{"num_hidden_layers": 13, "hidden_size": 448, "num_attention_heads": 7, "num_key_value_heads": 1, "head_dim": 64, "intermediate_size": 1216, "vocab_size": 19763, "hidden_act": "swiglu", "norm": "rmsnorm", "norm_place": "pre", "norm_eps": 1e-05, "positions": "rope", "rope_theta": 10000.0, "rope_fraction": 1.0, "qk_norm": false, "attn_scale": 0.125, "bias": "none", "tie_word_embeddings": false, "parallel_block": false, "init": "trunc", "init_std_qkv": 0.0371, "init_std_o": 0.00728, "init_std_up": 0.0371, "init_std_down": 0.00442, "optimizer": "adamw", "learning_rate": 0.00164, "beta1": 0.9, "beta2": 0.99, "weight_decay": 0.15, "lr_head": 0.00723, "warmup_steps": 264, "schedule": "wsd", "decay_fraction": 0.694, "decay_shape": "pow", "final_lr_fraction": 0.1, "batch_tokens": 262144, "max_seq_len": 1024, "doc_mask": true, "train_tokens": 829900000, "max_steps": 3166, "dataset": "wikipedia_en"}
Each number is 200 + 30 x the weight over its row's rms, rounded and kept within 0 to 999. Layers, rows and columns count from 0. The size before them is the row's rms in percent of the matrix's.

# gate: layer 2 MLP gate, 1216x448, rms 0.0469, rows 555-575, columns 224-335
# up: layer 2 MLP up, 1216x448, rms 0.0421, rows 555-575, columns 224-335
# down: layer 2 MLP down (transposed), 1216x448, rms 0.0358, rows 555-574, columns 224-335
gate555,105,212,175,142,267,222,202,205,227,159,210,223,222,202,266,235,151,176,160,211,180,202,255,188,204,169,205,218,188,234,221,204,228,187,152,209,157,186,152,227,211,259,189,182,141,227,207,267,259,243,210,209,205,181,225,206,223,221,243,222,203,267,199,234,214,206,226,213,252,262,157,172,193,163,152,234,233,168,194,263,164,209,142,187,208,169,187,217,215,226,261,189,256,217,182,257,215,238,222,197,211,176,270,127,185,217,220,188,190,167,174,201,175
up555,101,205,147,236,219,214,241,235,175,211,207,204,216,179,221,225,193,268,172,222,200,193,218,207,209,158,224,260,181,146,222,161,243,232,192,196,220,196,185,175,207,215,159,191,257,130,196,247,191,140,228,146,202,156,187,216,168,245,213,183,199,208,186,201,218,229,200,168,173,207,215,160,167,182,187,221,241,203,239,218,188,252,234,205,167,205,185,188,214,210,187,201,194,146,204,212,160,187,161,219,211,207,213,261,143,211,184,240,192,227,172,219,214
down555,103,164,231,203,175,206,174,227,182,179,120,209,201,187,194,202,234,230,238,185,224,199,219,176,187,198,258,206,267,171,170,169,157,177,168,199,172,198,246,224,171,126,230,185,230,240,243,222,165,196,207,183,201,188,158,207,188,221,168,215,120,168,166,228,190,203,202,165,146,194,210,165,221,226,236,167,205,218,214,193,259,187,199,276,174,178,183,158,146,162,197,221,201,175,140,181,221,187,196,227,153,188,221,172,188,226,143,225,236,246,261,194,160
gate556,093,219,193,165,161,176,174,145,226,240,169,237,166,198,247,224,149,173,198,192,231,195,221,254,181,194,222,243,140,217,221,178,226,198,176,221,216,170,206,179,145,211,179,258,213,197,246,195,238,198,143,172,216,196,197,171,208,195,169,227,188,204,195,158,204,219,152,212,202,204,144,190,191,131,168,211,163,216,202,200,252,217,209,246,143,181,175,173,182,186,217,201,207,170,250,214,169,178,206,203,172,210,184,150,228,251,196,185,133,220,249,220,166
up556,094,192,188,206,136,202,180,174,199,175,195,190,249,245,210,221,176,197,229,212,253,160,256,219,186,143,165,181,185,224,231,216,203,228,212,178,201,172,228,223,275,159,184,195,227,201,202,182,178,241,176,191,259,204,267,249,201,220,199,201,186,180,278,134,216,183,204,231,179,200,114,213,216,161,178,258,176,198,225,239,194,263,201,226,187,206,216,211,215,174,197,188,183,159,175,253,256,166,217,200,181,173,251,249,174,227,226,205,168,234,219,198,192
down556,099,246,132,175,183,215,236,194,199,205,196,211,214,232,160,228,183,141,197,158,229,190,164,166,164,187,128,235,157,173,144,208,215,261,202,167,198,188,213,251,225,176,167,211,225,246,213,170,212,205,247,185,190,235,222,208,148,195,157,181,194,158,170,184,189,202,172,197,221,246,166,211,203,224,232,223,177,215,228,148,223,214,242,242,177,199,257,211,220,223,177,247,160,164,188,225,200,159,252,221,218,210,219,186,231,197,202,170,226,176,198,231,169
gate557,098,223,182,151,149,180,216,217,237,163,237,238,187,251,172,227,166,229,234,248,161,168,164,181,238,160,182,176,174,161,219,234,226,215,182,220,263,177,194,187,165,180,188,217,157,211,186,186,244,194,152,207,183,235,256,165,195,190,164,191,210,266,212,177,198,200,217,188,275,163,212,184,188,248,194,220,207,219,205,263,132,217,237,194,176,189,167,206,202,230,222,198,205,224,188,191,226,252,166,132,188,176,226,213,270,185,190,187,205,199,218,203,200
up557,091,249,217,248,201,226,204,251,232,207,213,233,202,232,181,209,168,234,207,232,211,140,199,152,230,205,148,231,164,170,195,237,232,212,200,230,198,158,210,221,172,185,158,213,172,225,125,197,173,201,170,145,214,191,253,221,134,213,170,183,212,237,223,232,195,253,236,225,252,188,190,189,178,203,223,248,208,162,231,204,166,264,181,184,253,175,240,190,219,239,198,171,169,271,193,244,185,169,203,180,237,180,229,237,228,182,187,229,230,226,255,215,201
down557,089,231,200,241,208,197,213,181,182,207,230,168,153,200,186,206,181,209,177,149,237,211,197,213,234,178,155,180,184,191,184,253,183,221,247,201,214,193,185,209,170,161,233,221,164,163,162,227,209,218,230,173,176,220,237,230,239,190,178,199,216,203,257,162,267,210,241,268,194,187,199,183,175,217,173,242,211,186,174,174,170,244,198,217,210,204,208,259,209,211,182,138,203,253,209,200,171,217,205,189,179,186,210,233,199,224,227,201,186,211,238,209,232
gate558,097,209,270,217,222,237,218,173,173,251,215,189,191,241,229,222,213,214,216,222,220,204,182,235,196,189,190,131,235,189,219,167,218,215,202,186,186,246,245,149,163,212,209,188,230,186,221,227,211,205,224,203,149,197,229,151,226,167,178,223,156,172,202,224,208,139,216,183,201,191,192,214,217,185,204,241,217,212,179,200,215,145,212,237,217,211,216,222,196,249,216,254,199,192,181,196,190,194,195,166,163,164,195,230,226,211,174,180,176,205,166,168,220
up558,100,187,216,228,249,236,161,236,186,259,134,199,160,197,196,165,207,217,198,252,219,201,217,198,170,219,252,194,217,205,171,180,248,250,203,216,226,294,232,221,198,213,241,177,274,198,231,209,184,194,174,196,169,211,225,210,165,171,203,182,145,181,165,174,242,219,173,218,218,217,208,161,185,222,199,189,199,162,198,224,157,218,184,157,183,207,182,204,174,160,203,265,200,128,129,229,213,191,223,227,151,208,185,185,229,157,143,170,158,212,163,241,232
down558,105,197,229,208,169,200,259,186,224,169,208,145,204,221,180,206,151,138,190,226,227,152,188,199,214,236,121,202,247,199,236,189,150,199,199,180,226,166,182,262,210,230,234,188,200,221,230,161,182,217,237,194,183,116,173,222,170,185,172,183,223,161,211,217,201,219,231,182,163,162,267,198,229,206,219,217,209,157,217,145,251,199,160,193,144,189,193,218,224,195,169,198,198,172,188,200,205,170,176,167,259,226,175,238,211,162,211,245,230,214,164,191,188
gate559,097,193,158,161,216,149,221,247,244,223,240,245,199,189,191,189,257,264,180,172,173,129,213,186,226,215,215,196,211,255,216,193,201,164,183,226,217,230,171,166,192,169,227,233,133,181,242,277,187,251,196,189,223,158,248,178,188,191,177,208,220,241,192,176,175,182,185,186,227,261,235,174,240,184,161,195,216,136,170,241,221,201,138,237,236,222,134,197,178,179,204,126,159,231,141,170,250,191,219,189,177,195,215,199,196,238,202,192,189,171,185,196,220
up559,102,177,190,245,178,247,241,210,211,249,222,235,209,150,182,232,213,213,164,208,173,205,184,233,202,211,211,233,186,215,206,246,147,188,197,227,163,173,238,178,216,161,240,189,175,203,165,190,241,206,212,188,176,212,216,194,153,203,155,209,200,212,180,223,214,195,185,208,198,210,194,163,314,168,205,214,241,173,193,157,161,185,122,181,159,228,213,166,159,182,224,185,182,191,218,162,217,138,206,248,200,234,141,202,214,235,223,212,147,196,225,252,168
down559,107,190,178,205,209,195,239,242,153,178,217,166,164,249,222,209,197,230,167,206,208,206,218,124,136,121,192,165,198,212,199,272,230,171,207,206,168,196,232,164,224,185,196,197,159,178,201,200,132,212,191,192,167,185,169,206,194,204,217,215,188,238,163,161,169,172,166,190,182,178,174,196,199,191,191,247,229,218,188,246,234,203,218,182,190,180,215,187,133,162,179,148,215,201,252,170,178,242,222,203,160,213,218,188,231,172,239,193,227,261,176,157,225
gate560,099,222,210,171,198,188,190,169,187,195,170,162,208,207,219,175,204,224,210,186,218,238,203,158,180,188,179,113,203,158,179,149,170,222,226,168,200,208,234,155,211,231,173,208,197,203,218,192,212,228,175,189,194,169,154,189,211,162,215,240,180,242,133,218,188,149,173,211,142,205,240,200,218,191,191,232,240,191,222,177,234,204,207,195,208,172,208,191,230,158,269,233,271,176,187,207,203,246,215,212,179,191,144,188,226,186,182,170,226,196,214,231,197
up560,106,192,241,213,200,229,230,209,139,243,212,206,189,201,218,176,160,194,204,201,154,229,257,209,157,227,237,153,224,203,234,123,208,192,235,188,189,214,267,246,200,160,167,193,195,176,240,174,190,159,184,218,154,214,203,269,192,182,209,205,224,225,202,184,191,199,173,160,159,151,220,230,223,183,250,241,233,213,188,250,132,183,208,204,163,226,259,229,132,147,160,225,174,191,268,191,245,146,214,271,226,175,185,200,149,196,158,179,232,192,197,224,211
down560,097,261,191,202,210,224,171,210,189,168,196,187,214,191,165,196,273,194,166,190,246,202,230,241,247,151,198,220,248,170,166,188,205,189,171,187,246,193,190,179,209,173,225,210,198,196,198,181,180,215,225,218,150,196,217,161,237,192,250,178,221,169,180,205,169,167,212,219,201,232,182,176,218,175,165,208,199,199,198,158,190,243,198,196,179,193,195,202,185,268,225,231,167,187,182,207,173,208,214,193,226,243,239,246,192,180,215,231,161,217,198,179,238
gate561,098,249,255,196,138,177,200,208,194,246,228,176,238,207,218,231,210,205,229,245,228,159,224,274,193,203,224,160,159,164,223,158,181,205,168,189,242,206,180,208,143,246,217,212,166,234,175,202,244,185,190,214,133,202,166,219,197,170,214,216,187,185,191,207,277,193,191,234,172,176,237,181,195,257,186,191,215,230,225,189,237,127,238,217,185,194,211,177,191,211,243,171,184,191,169,193,189,190,134,194,188,132,191,209,184,175,142,185,129,208,184,183,166
up561,100,235,216,247,196,201,130,162,168,189,192,185,154,110,204,226,183,188,159,206,146,174,225,232,220,174,210,211,183,189,150,206,257,181,165,191,224,244,155,175,223,208,165,194,232,195,192,180,204,189,190,241,197,201,192,186,244,170,237,233,175,222,202,219,234,135,182,208,172,185,164,187,214,206,137,191,254,214,161,218,216,207,193,246,255,228,178,211,240,278,161,198,227,256,213,178,157,184,212,226,238,198,215,188,214,179,185,220,226,226,174,202,194
down561,105,146,222,182,156,189,188,226,171,190,186,171,221,153,230,187,244,172,207,214,165,242,168,153,178,187,215,134,167,202,238,173,173,237,167,236,197,195,180,129,172,211,210,217,220,178,179,229,204,151,198,282,202,237,181,196,251,204,191,220,193,185,216,222,176,167,194,172,208,165,184,168,236,160,177,213,217,168,172,159,210,281,172,186,171,216,144,202,227,230,196,187,182,183,205,199,164,233,159,217,206,173,206,159,155,179,219,169,160,186,166,158,190
gate562,097,166,178,199,192,167,193,149,195,229,246,231,211,151,171,193,207,220,139,190,161,229,196,209,212,207,192,206,182,221,199,194,167,228,175,182,219,216,192,240,193,224,212,218,159,192,200,211,190,146,224,237,231,211,204,185,153,141,124,195,272,219,196,177,216,212,199,253,162,205,173,219,168,178,193,213,196,132,227,187,176,157,224,212,201,228,188,169,205,178,177,154,198,174,142,241,184,143,225,210,226,214,164,201,256,223,211,195,174,219,204,219,204
up562,102,168,232,165,227,209,194,209,226,189,191,228,212,163,209,157,195,212,178,249,198,202,219,224,205,177,228,158,216,218,164,208,181,225,226,193,200,216,219,200,154,241,245,187,155,183,217,165,201,218,263,146,149,213,206,208,234,177,182,185,190,202,259,224,204,140,238,249,241,247,177,171,132,263,135,190,192,170,253,171,184,144,246,213,197,258,236,192,152,178,243,195,182,212,198,224,172,219,220,179,170,187,178,180,165,236,214,225,212,165,264,174,210
down562,101,199,213,278,200,181,214,208,216,209,234,204,168,179,190,205,201,242,178,209,208,218,190,169,215,239,251,199,193,252,204,197,173,238,197,242,236,221,200,175,169,193,174,166,204,206,228,151,234,232,191,211,209,247,241,225,219,160,235,202,174,217,177,223,235,176,226,219,220,194,170,226,197,252,157,261,176,182,235,209,231,238,231,216,230,174,228,203,205,162,157,208,180,238,203,219,179,278,161,170,188,240,178,188,218,183,174,240,195,169,233,137,222
gate563,104,162,173,252,256,222,187,181,165,214,219,236,221,145,196,204,182,142,192,261,190,218,236,224,209,212,231,196,154,195,194,249,185,213,198,256,238,211,230,182,233,232,198,235,234,171,162,182,241,195,181,194,206,140,144,166,210,169,156,110,170,193,198,240,238,256,216,145,171,174,191,208,176,190,169,244,173,224,168,190,230,164,198,186,190,222,210,170,234,187,205,222,213,214,191,227,233,221,167,207,199,235,176,207,171,250,187,200,199,218,258,197,207
up563,099,205,225,171,221,195,185,234,242,188,178,174,196,207,187,230,201,161,200,237,176,200,223,184,236,194,192,205,190,208,168,229,192,218,224,189,146,205,215,205,221,178,245,233,196,194,177,161,166,216,191,218,180,187,231,218,236,200,165,168,155,217,178,228,195,187,210,230,214,162,202,213,181,239,151,132,208,217,190,219,174,182,206,222,182,188,232,229,185,181,192,246,185,227,196,222,183,199,159,192,201,257,184,218,161,230,257,260,209,197,194,192,231
down563,097,167,189,231,181,219,213,195,205,158,208,176,189,207,189,167,172,178,256,213,192,182,251,169,183,242,226,219,239,141,205,191,203,210,218,213,249,239,152,181,252,255,167,222,193,220,245,196,187,220,191,190,199,150,229,197,199,171,199,160,170,224,266,173,188,206,172,189,251,220,180,192,189,253,164,241,220,240,197,159,194,242,229,188,225,183,203,205,189,156,155,193,177,223,179,195,203,270,253,133,265,185,203,181,163,157,206,238,244,241,152,159,176
gate564,095,196,125,132,200,165,239,169,258,239,202,199,179,245,186,192,216,178,196,212,174,150,184,255,215,163,195,181,182,172,160,191,173,232,210,216,202,196,200,164,212,181,204,189,205,197,200,187,172,180,223,170,209,220,209,181,191,166,179,221,161,280,218,191,182,136,220,222,164,175,189,183,208,182,202,217,170,276,209,190,226,254,228,193,210,205,230,253,159,238,170,167,294,155,237,171,220,209,235,217,228,179,190,212,190,211,202,200,138,167,233,210,242
up564,104,246,244,238,221,227,165,190,211,179,219,171,163,188,201,210,158,211,160,156,200,209,218,257,186,241,211,207,169,182,236,215,184,167,223,174,197,260,233,227,213,173,200,183,189,252,204,242,227,246,176,245,249,213,198,162,215,245,182,171,195,181,255,189,219,240,194,163,153,208,226,260,252,147,170,194,209,185,214,226,202,236,235,174,201,197,242,199,189,193,175,197,225,234,171,243,187,219,193,190,196,235,198,201,186,202,192,189,249,237,132,204,238
down564,089,179,235,189,203,150,198,185,177,198,198,187,226,145,224,215,227,285,182,209,237,223,221,167,212,138,269,160,198,234,249,177,218,218,195,165,191,214,178,195,198,211,191,183,164,192,212,208,228,212,251,198,165,174,174,215,220,217,204,209,194,218,154,223,219,192,217,194,188,172,189,149,201,206,205,190,161,176,187,162,276,185,190,184,172,249,164,210,212,195,227,183,189,234,177,166,175,192,202,210,184,178,148,216,182,138,203,214,205,189,220,232,161
gate565,095,156,194,188,185,212,218,191,240,231,168,225,184,143,179,191,232,222,231,186,166,145,195,202,242,244,175,202,148,186,175,239,207,212,187,214,216,200,234,150,158,186,195,214,212,198,208,273,219,205,225,200,222,170,168,211,230,214,221,183,212,205,184,216,242,214,224,153,188,187,126,189,209,225,154,203,185,196,137,252,230,201,178,177,212,204,235,213,258,237,158,220,239,243,219,206,191,169,245,169,198,208,261,183,205,188,231,151,218,209,189,212,191
up565,099,218,202,251,244,224,230,145,140,234,172,200,238,181,207,263,175,178,211,192,164,211,180,192,202,130,209,260,213,222,188,217,207,242,208,160,227,146,213,145,184,186,162,222,194,218,253,209,160,222,239,199,241,232,200,208,227,259,172,172,201,207,210,185,184,153,209,147,244,214,191,197,209,180,182,140,158,251,156,230,182,206,200,173,158,203,193,196,220,160,164,230,174,218,183,177,235,194,171,221,238,209,206,192,186,241,223,234,241,185,197,247,227
down565,093,175,187,180,200,194,223,196,193,206,223,214,164,210,233,250,250,158,204,182,244,167,191,207,175,217,235,206,219,225,186,206,169,188,201,229,186,203,238,164,160,241,180,227,236,130,203,207,181,208,219,196,171,164,145,207,198,255,201,235,265,215,228,167,216,188,198,190,207,179,208,222,110,230,182,234,167,239,159,205,239,214,158,200,192,151,229,170,136,217,182,219,192,177,219,162,227,239,187,222,187,185,238,200,214,186,194,191,192,274,182,228,187
gate566,105,246,245,173,174,131,206,210,150,199,196,170,223,228,171,211,176,191,223,237,268,218,190,170,195,253,164,183,174,165,187,204,189,222,188,196,211,245,205,206,182,238,182,191,180,265,170,215,290,182,155,267,200,156,183,197,280,170,182,172,204,247,167,182,206,172,185,162,181,229,216,202,194,157,166,221,172,275,179,228,223,167,188,186,231,221,199,212,190,194,203,189,253,209,216,199,218,202,225,200,223,174,162,161,274,268,185,188,186,217,199,196,213
up566,100,193,242,226,165,211,169,160,216,193,228,203,197,230,189,223,200,107,200,188,199,241,219,215,204,202,177,202,195,208,193,230,204,196,178,149,129,188,173,258,237,201,211,214,159,184,188,202,243,170,201,142,206,204,207,202,204,236,177,198,185,221,270,228,166,216,207,222,225,205,234,238,153,205,134,203,221,216,194,263,194,207,189,154,224,163,195,168,212,170,268,198,230,202,213,153,212,163,204,221,180,227,197,184,214,272,183,223,209,184,204,148,194
down566,097,146,124,214,192,180,245,201,163,186,203,250,234,202,138,189,245,166,216,211,205,212,180,178,222,183,208,180,192,203,201,161,158,191,163,215,226,207,196,261,151,195,201,198,244,197,210,196,165,217,185,170,207,197,193,167,175,230,166,167,228,240,205,143,180,168,196,222,229,197,184,198,204,199,286,164,168,177,256,208,177,218,165,215,208,204,198,179,131,208,191,137,215,191,203,204,217,225,239,167,216,233,248,219,216,202,232,172,252,187,165,164,214
gate567,091,179,220,187,178,211,217,167,217,170,212,256,149,187,154,206,164,172,151,232,172,215,239,176,205,208,212,212,206,215,211,217,225,201,161,203,159,237,229,140,230,179,224,211,182,156,198,200,234,203,182,172,206,202,226,194,225,177,196,225,185,206,205,198,150,185,210,180,191,168,193,265,231,180,151,155,209,136,234,195,175,184,210,164,227,206,199,226,160,214,209,214,216,188,229,179,198,187,146,155,221,157,184,196,189,175,191,260,199,196,227,226,213
up567,099,156,210,245,194,176,220,184,227,182,145,198,186,226,235,217,174,190,182,187,203,168,249,197,183,216,180,214,135,196,187,175,239,214,227,248,212,266,174,158,205,206,196,191,194,223,198,191,167,187,142,208,190,152,217,143,170,218,198,180,161,179,194,199,167,203,197,237,171,226,168,217,198,235,211,266,220,171,94,175,268,220,165,230,224,234,194,178,166,186,268,176,182,225,177,187,201,165,201,172,182,149,194,230,195,153,199,207,185,223,177,187,260
down567,095,229,215,222,252,231,192,221,182,151,226,210,219,214,225,171,170,279,228,213,216,203,206,201,204,167,189,184,207,247,171,168,209,178,242,173,190,208,209,205,239,219,194,193,207,187,182,203,219,200,161,142,223,174,180,215,162,245,187,198,172,183,197,167,206,157,218,142,195,219,176,218,224,194,131,234,203,201,210,196,178,225,148,236,277,189,241,159,187,151,230,127,202,236,220,199,206,177,233,205,158,193,211,181,242,170,195,190,208,227,138,184,192
gate568,090,214,170,206,223,219,167,204,124,223,172,247,230,138,192,118,209,240,218,184,251,186,216,195,215,217,210,284,169,216,230,156,174,191,202,180,189,223,231,202,168,235,235,229,196,202,226,165,207,201,201,158,152,195,212,213,206,206,231,203,176,154,202,173,176,196,182,187,231,245,202,177,212,176,185,185,143,220,172,166,183,254,159,241,269,149,218,160,187,179,213,238,252,163,238,179,198,134,200,241,168,190,292,204,165,218,195,193,182,180,233,195,250
up568,097,183,227,215,169,256,188,190,190,236,233,142,193,187,164,194,195,173,200,134,260,208,219,154,261,225,205,226,196,247,177,204,215,191,263,188,242,164,204,201,185,222,176,199,166,185,220,215,140,159,203,196,213,177,212,146,200,188,212,225,220,230,216,228,214,200,172,206,116,201,205,241,187,197,221,233,225,222,207,173,192,187,195,163,185,189,190,225,202,143,242,202,229,210,178,193,197,198,257,155,166,164,208,157,207,244,227,220,202,140,219,205,218
down568,101,203,218,243,159,199,169,217,214,242,214,161,159,167,164,184,155,174,171,206,149,195,150,252,206,185,167,182,151,194,216,210,212,144,235,169,207,179,204,230,252,210,200,204,219,272,211,224,174,168,189,202,157,171,186,150,228,219,155,200,208,224,234,236,205,217,215,160,173,246,233,199,154,214,183,220,201,179,181,195,245,252,225,162,205,250,175,196,202,202,215,239,196,166,270,219,201,160,249,231,170,193,221,171,199,176,231,161,224,207,208,172,156
gate569,093,260,222,165,192,187,158,189,235,186,228,202,211,226,184,207,173,189,242,215,184,197,169,188,275,189,195,155,204,218,200,246,181,176,190,135,143,185,237,164,165,213,206,178,202,228,233,147,215,204,167,206,220,220,197,193,254,179,160,181,251,190,150,184,263,250,213,148,218,208,208,221,254,193,232,191,180,237,205,242,190,265,228,213,171,231,154,242,165,204,200,222,176,258,265,213,170,277,231,204,164,223,188,192,181,246,184,164,214,196,161,220,189
up569,095,211,186,203,232,182,211,191,204,192,251,227,226,227,239,183,230,206,235,197,200,172,173,200,178,192,181,212,172,212,214,280,152,157,244,189,226,193,194,183,193,196,172,176,242,218,188,185,228,169,192,198,161,225,227,236,182,198,199,209,223,188,194,238,155,183,217,178,215,173,172,214,204,189,173,226,162,156,209,201,233,195,186,164,213,178,213,232,180,258,165,181,205,210,170,183,207,231,199,272,169,158,198,172,174,191,213,205,185,230,196,150,176
down569,096,188,185,220,180,198,194,176,195,190,187,176,208,191,213,240,141,167,214,232,244,191,200,223,273,177,198,219,231,256,145,189,205,219,168,184,199,142,233,171,175,180,196,256,188,195,221,218,166,205,163,195,172,183,169,142,198,203,198,180,250,188,223,249,181,192,130,192,215,192,184,186,204,177,217,211,217,249,193,176,166,229,147,189,214,177,203,195,219,226,186,184,207,252,241,234,212,171,177,137,207,177,180,172,166,231,203,202,220,223,191,202,143
gate570,099,180,210,186,195,232,176,193,226,194,200,113,187,282,213,248,206,232,183,212,171,155,200,231,179,230,163,198,180,155,196,177,183,245,155,225,173,186,169,156,216,218,145,226,199,213,131,187,192,185,205,197,215,193,178,174,236,144,171,203,179,244,186,231,203,189,174,228,252,144,148,229,294,196,174,229,228,190,161,196,164,176,208,231,193,203,253,193,208,208,183,204,204,180,190,209,186,205,227,217,185,206,216,191,187,170,235,184,158,160,180,198,168
up570,100,198,147,238,220,147,224,223,193,196,230,213,179,147,231,253,237,215,171,137,164,228,168,226,226,202,203,218,208,161,172,175,167,192,220,165,222,204,236,124,187,201,193,217,165,243,239,210,198,173,204,192,192,192,121,200,212,148,199,200,203,228,200,218,151,202,213,209,157,226,190,154,237,269,194,192,224,210,209,248,192,275,204,177,240,161,202,188,186,196,228,215,216,222,241,162,242,185,205,251,137,206,232,201,179,153,177,255,179,247,114,199,192
down570,107,200,179,231,232,212,234,142,158,230,161,214,208,212,210,187,176,140,165,192,248,267,218,157,231,181,277,195,252,212,203,212,198,247,204,168,243,210,247,181,211,181,165,149,174,197,203,237,230,212,248,210,112,216,215,162,206,161,198,230,218,231,190,251,206,219,206,181,200,165,203,236,175,199,199,151,196,178,245,235,164,258,235,196,224,200,230,208,208,183,241,163,201,201,165,176,192,219,222,210,233,163,193,153,214,152,188,237,174,187,206,253,179
gate571,097,229,197,201,139,266,207,143,210,253,203,222,201,164,197,191,136,225,194,221,283,147,199,247,193,219,231,168,168,206,293,169,216,241,123,183,204,212,183,197,199,182,235,256,203,156,159,133,269,222,174,179,222,213,196,164,235,178,212,205,211,183,172,203,224,164,190,153,185,228,167,229,197,152,211,192,230,162,239,182,232,204,194,221,232,227,198,185,249,234,215,202,220,126,208,176,145,198,279,243,199,209,215,227,168,182,218,169,184,225,217,237,181
up571,091,222,191,196,176,191,160,202,254,223,223,201,229,222,189,201,191,149,199,189,221,184,160,220,244,115,223,218,169,204,254,228,210,212,169,178,191,201,197,274,254,197,227,178,204,228,229,228,240,182,238,198,211,148,177,191,172,235,157,202,165,186,211,155,209,237,225,134,207,250,159,242,207,193,219,162,201,181,185,160,191,199,209,211,189,197,200,211,199,206,205,190,212,186,246,173,138,256,168,229,259,202,190,175,162,223,178,242,209,248,152,211,132
down571,093,212,230,201,184,232,210,183,197,252,167,220,177,236,184,191,149,231,231,204,175,120,196,186,178,193,193,161,172,196,131,143,222,243,194,156,225,181,178,222,260,172,193,187,230,171,222,196,182,189,242,226,215,180,199,215,257,216,174,159,212,137,196,173,215,239,224,157,246,169,161,225,177,212,151,223,226,211,190,137,240,205,221,206,156,219,200,202,200,206,184,206,226,159,164,168,198,155,215,266,206,137,220,239,140,190,229,186,234,154,179,238,213
gate572,100,247,201,246,187,198,176,215,188,220,201,208,188,162,152,218,200,212,207,173,195,185,202,259,241,258,194,134,196,173,196,191,218,193,224,262,252,227,190,179,199,197,170,218,176,170,196,245,187,181,202,214,219,164,246,226,201,161,191,215,192,177,208,176,173,202,193,221,195,206,232,221,206,211,158,222,227,204,179,248,231,177,204,210,218,214,220,221,262,219,232,178,241,188,117,243,194,192,171,211,167,226,185,223,209,243,227,182,198,185,210,272,214
up572,100,226,198,193,179,119,166,242,210,221,186,245,213,153,201,197,176,184,223,250,263,176,195,199,248,212,221,202,164,170,191,187,210,227,187,225,198,240,187,183,177,219,253,238,183,214,196,224,175,165,207,146,181,197,257,182,175,221,212,225,205,172,231,212,174,278,218,206,199,230,169,180,182,217,212,221,211,248,182,217,273,181,232,263,178,196,224,194,243,190,189,188,230,195,202,225,209,211,226,201,174,196,205,202,169,201,173,200,164,259,189,206,246
down572,099,238,203,211,175,197,211,186,244,202,208,196,148,181,200,160,180,161,192,173,176,199,187,178,158,204,199,185,203,209,205,231,234,203,216,197,173,211,191,199,196,136,199,205,237,158,173,194,152,144,154,175,228,202,236,199,213,200,186,182,163,158,197,202,196,193,220,216,219,217,167,205,222,203,185,186,185,167,215,246,225,148,221,175,222,174,242,188,192,208,156,204,197,198,190,175,213,155,180,220,222,278,278,238,174,232,206,200,217,198,166,285,185
gate573,098,223,180,210,196,219,197,164,194,209,158,173,192,176,225,227,269,192,168,202,188,176,216,202,204,131,185,214,166,206,153,169,195,185,228,249,203,191,195,203,196,208,201,269,176,235,240,203,182,152,262,223,234,167,236,216,188,239,247,152,187,230,178,205,170,223,210,141,195,188,151,184,233,175,171,244,219,279,161,208,216,228,182,201,201,260,193,202,228,225,176,172,179,147,219,207,181,180,212,167,94,193,179,187,241,226,180,182,170,240,149,223,246
up573,101,203,193,235,239,183,173,198,204,139,168,169,147,185,154,189,211,193,170,197,201,237,183,218,266,213,210,161,201,209,159,201,229,169,266,230,216,194,217,196,198,176,197,189,231,179,181,197,164,213,194,197,171,176,158,255,177,198,201,224,223,146,279,121,246,223,219,188,175,176,210,210,115,203,188,196,244,162,198,166,216,250,232,252,204,205,172,191,225,244,209,215,187,204,215,228,210,171,162,166,186,220,233,208,210,183,217,185,150,209,209,206,174
down573,104,187,208,241,238,170,180,201,280,229,193,252,202,180,218,205,187,124,209,207,227,185,220,183,204,227,217,204,198,198,241,229,169,229,166,204,175,228,159,107,199,162,215,160,188,192,194,212,234,190,169,203,218,262,196,182,209,184,234,192,149,133,226,191,241,167,171,263,284,213,212,170,199,199,230,207,181,167,240,252,164,205,195,153,200,220,229,219,189,145,157,201,180,238,144,225,228,248,204,235,194,206,179,171,192,201,189,220,202,171,200,257,232
gate574,106,132,198,102,190,161,201,173,235,208,206,193,212,187,190,223,221,232,231,232,231,179,210,214,193,212,202,181,162,199,200,160,195,176,233,184,102,189,155,205,193,256,205,205,232,192,235,200,245,213,177,193,185,146,209,194,242,212,204,164,211,226,180,212,233,229,184,169,238,201,201,194,183,210,128,242,177,242,151,195,204,181,207,236,167,186,165,167,262,198,174,205,233,218,168,226,176,169,179,171,158,216,223,164,177,256,181,167,80,239,172,227,214
up574,101,182,227,169,245,185,244,231,245,177,218,176,175,216,193,201,192,228,256,219,204,257,271,201,217,160,219,172,190,257,194,167,215,247,231,137,184,128,232,197,152,216,174,173,180,176,259,224,166,185,219,173,204,158,214,154,214,161,218,197,155,190,179,129,199,192,214,185,202,211,198,178,160,209,180,222,207,202,204,212,186,195,151,225,252,298,163,199,120,165,213,141,218,181,196,177,224,150,213,133,171,180,168,219,233,225,234,254,216,229,230,282,240
down574,106,164,234,194,176,218,257,179,225,183,193,190,223,205,202,193,173,185,221,205,171,201,223,239,180,211,217,189,160,179,202,226,236,255,198,219,184,173,207,221,218,192,244,234,227,241,206,230,193,224,213,150,216,191,250,191,229,246,198,256,206,199,214,168,200,205,143,213,208,230,232,170,230,220,159,241,216,172,187,202,205,170,221,184,201,219,256,223,241,230,148,191,201,199,213,244,160,221,226,253,229,201,188,135,178,200,178,259,163,170,177,209,244
gate575,106,191,204,159,186,202,195,155,207,229,214,204,222,251,241,204,179,241,190,226,221,184,228,206,133,238,173,180,240,199,201,176,194,194,220,168,195,211,151,181,259,224,195,241,222,149,151,182,152,256,191,208,196,192,151,216,224,167,198,171,185,223,117,203,251,189,187,143,222,173,196,251,209,192,243,156,217,200,219,202,193,143,141,185,198,163,179,209,196,208,197,178,194,207,211,188,233,252,192,249,215,233,164,155,202,189,183,167,210,200,186,191,169
up575,102,236,213,213,153,182,181,143,258,172,208,172,151,202,237,198,263,171,240,194,225,184,169,131,203,208,216,242,155,235,213,196,211,95,196,232,188,258,199,188,163,209,163,186,222,191,159,223,187,241,186,183,174,176,176,198,221,140,208,211,225,226,193,186,199,205,207,228,177,226,152,214,187,109,167,190,173,233,176,176,258,136,185,170,210,181,165,195,215,185,172,210,234,162,173,238,278,187,166,213,213,201,258,200,195,174,282,244,239,199,182,195,217